Weights of a small transformer language model: 3 heads of 32.
Each number is 500 + 40 x the weight over the matrix's rms, rounded and kept within 0 to 999. Layers, rows and columns count from 0. Numbers have three digits each.

# layer 5 MLP up, 512x128, rms 0.11, rows 171-185, columns 0-63
503460543512514497481511540423519493482542488507509467498470410498504463466406498483498493457454516448423530432488515449513540546482525601539541505489495504422462465504507514452483482482463511
449537450461489549470511503487536400457519607560499508492485485464423538474523509490539547518541545514546476471451532542490479450498585447535534481541505485468499438525519514460499445527514484
451542398549478506466547468490449570450551492519436509467473474491504469526496577511421523510494513445465556490483498463493497498463448520466519525442475533502488402461526501487464590492529520
484475503461484550586457497519524510474562507500480454482501471441507539513455500542582552505484478495547467510493497457535527536496525470437543522559564525513494516486482486517531537504495548
474537498443495467499411461516533500528457495560558540544566506511429476460468550495397418478501495500530445469475491518520449519475464538479546452569540500519549489483539472503504492495481549
480484560516482566490546552493469566523478534483535533535533552483529485472474566545482600547488575531567468393512488482481482488522520515523506548544520513518531563514496551497487534520510476
442498514536494488517512483540522480453486448563456489438461488515492445552538499502505549482483461457506466509460543540498508541531561516523528449580479442404402436500482461524537486441446498
560528501526527530468513489477558506416452505477451510468534467479509563519500490483546498495470463420486556471501451520490390491487518478505499541502519466520450530577528479463495544471495599
500464473523461513479538462535526528402560461431456526516541542473494512440453469525518509555490484469431486515486498421447490441591520454498518440514463490546490542510480559501487510485479499
521508529468471489505470502534504468485477474618516487480463507468434519574439525497458521474494514472482503474589566484480521507493459567565584476523450430492535465468589393561506465502409486
447511560509485529509498489550536470492519516461551552538512494450465577548479423462498524526455537478475524473500484523461516498528555468499487511468538475571542459497454475524458503502567479
538482494475402594436459513507522521486438544468483561433511493483481531556425595497544465470542491468455505523467448534501493459512494443473478532538568522536554534476471461541558481473471498
479516564539470615504550506481526518466489481491454446449469519495513516531518481550566473503499498450484535489516532482495520536497566416453514516539466507410449554498451517545516416473425555
467489483571556463543489541494578545509465468490498457505469501523492482494457527527524416530489460523509506598508373626478557486556471525542496495495422560500467492505516499522477536459481489
468531514399465467546507537505499565469444510545494505492481467470503509460511455441482539506483495465469488496539443543592455532501523495526508517428554462466435495472522525523476500531467478
# layer 5 MLP down (transposed), 512x128, rms 0.188, rows 171-184, columns 0-63
512525474520492530524525465469489432510466528493571484522460535474501525502492496516492446442482452455501531560480526571494530449551500498545476517492514427513479393443509523483507530491515475
413470419497542488520482479481444508470514464476508507450486447504461467509503435489552478433442494445514534517545496522441510526465491552554540444498554513511506504410514555548499411561524519
524507471485568524503492558439560542496524461491506569517452522533494520538529502477538516497511547551490457527561558521461466465569535522526482463523536490510594509511480483505442534550503504
479517500464425459522534469445533483480484473469490502476498490554467442447509465468572423555473507512499452520462548516485511447500536512517406509383561534471508443520506474468481444475514490
454448502517521564454491523538493477534547428469576521531458534454510529455526491432521518488518512516502506467552501585543520456544509536478496482548541494518568473473480537572496520465518484
481500469476562460493408484536472516498490499476509474471499479481549570567530478493622415489523479514444510529504430440492510539500491497498541488515553486462525529484507532576545415524535498
431608574509539440537524511494464533467511492505528527499472538465497453450526453519519503531510514463525504541526558457551520482483416494451459555530560483549480405521526466503453554524478616
481549431512607476504480503493468570561550389493452503488490540516487473498483458523563539489415451503515431517537543519485479558562500481563490492483482398437452476515488537418479505467409506
514569511541462537467574466547462498480464588537476502571500521459538467508439513473519524477504556493519471529488473495510517470515477414493509487428455430509512544496462510502523416503502462
522491480532479465458455522533535464410497493443542484572518538504506504422528501552482509516455514549508507504501552499524540471488510582445415474549536543556512492514506529468421516458546515
591516533585486487494520479531472463561470454583490467513452503516522461488466470533540499496548500524515527487450513496499483529459534477543501451582456508493504495495528515511437502546494445
460479445528509457513501436453489500470548428523501488488473466495521499468456545418496554503508467519493532464490509516446533537483519479580492547534495466467481507501580547486441487533547494
491483531504547513461552421553493509444499599469500503526464533421559510446549486491499621549447504463540495442471514565468481451546468496501448490523551517539429476440454484518550563488522477
488528490483520442535492510527525467458472533536559523491546537517541441532503510527492544505537517481547482553392464521433503460453454556514622508464450530539461513502485489448499463507463612
# layer 5 MLP gate, 512x128, rms 0.112, rows 172-185, columns 0-63
452507493506490406547430424392435602626471502510545475484544438491501496465457556545558529467538435475501499473476516493448493541579512561465464433441467546535529553465555466494549553498547504
509457514471523465475517504444531499488503504494524489466415449529553469488560495539467455454533587515433468525493463451487478500563453535458529489496453582435450468530491502425483469532437486
554515501559550494484497537457489492509475532497571519526498537495483463523456494538482548512567459494479524542512489529489454448538453503526461484546459448536498483436464452517488533534510498
454479559519469496537427495522506507567486506548588536456472559526527525533504432466469445537519489474478516522496454520472494529428486482496460514566430466501488506459489509527489504522506440
565518546455489496540500427520367518470531539527557589449436474531539460473481530469441521502513502490525482446478568493479496509507473455533552446514542514515518474470479460492572433403527493
517502508495513464530441497477529506467527479479574548511529479505470561522404460497454493472508570459542542491515533562540510434484451502514443468504549454552493566452503505435475532480471568
568481445539581500444524502469492544513510506464558489502526515560464497547498527493502499508466512491467540470477482533520518474524516519568462511446520551516466516448552524473592519538506553
549475481491486502567481475480461484467478448525561487543433518548521552526585509427517519462558533468504505474526482517479514608517473527551430484556496459568478532568522495447457513469501507
472454490578563536454572557510522540469551526453498505596449449513526494465540455513580526551493466562523464516485568438450514503409518523490435461436525545532496492464479576407546501528492425
442470522517589494516466461512572480544534524502528479557537465446429506526440513428433440520463494433532489501575484490515542505424518521494509541486506463527504444459459488580496468403527496
449531510500531562508491518544547536567599577548500500498477466586531538507469518491467530488535585487503506550497496407478485498478537480446464519555490477460540552506498498514496540452478490
497494478475515506541530485481506532510455564478557508588543483495492446522480492514501502494505574505437493463557458505489503564503512531493542516406481574535465406501493535453492565505552464
478475529463469556527547491509529412552474534580478436496530504515493535548503537532506574482512441467557459543626564469501509542460524525546528484475531566524506494452533545456579486554549510
533499464456486448457534545470452528452422501555520446469503487487510473541527485484495461517542451436496509498546485586559461584480492519455525502499472411520506476490489472498564489482513508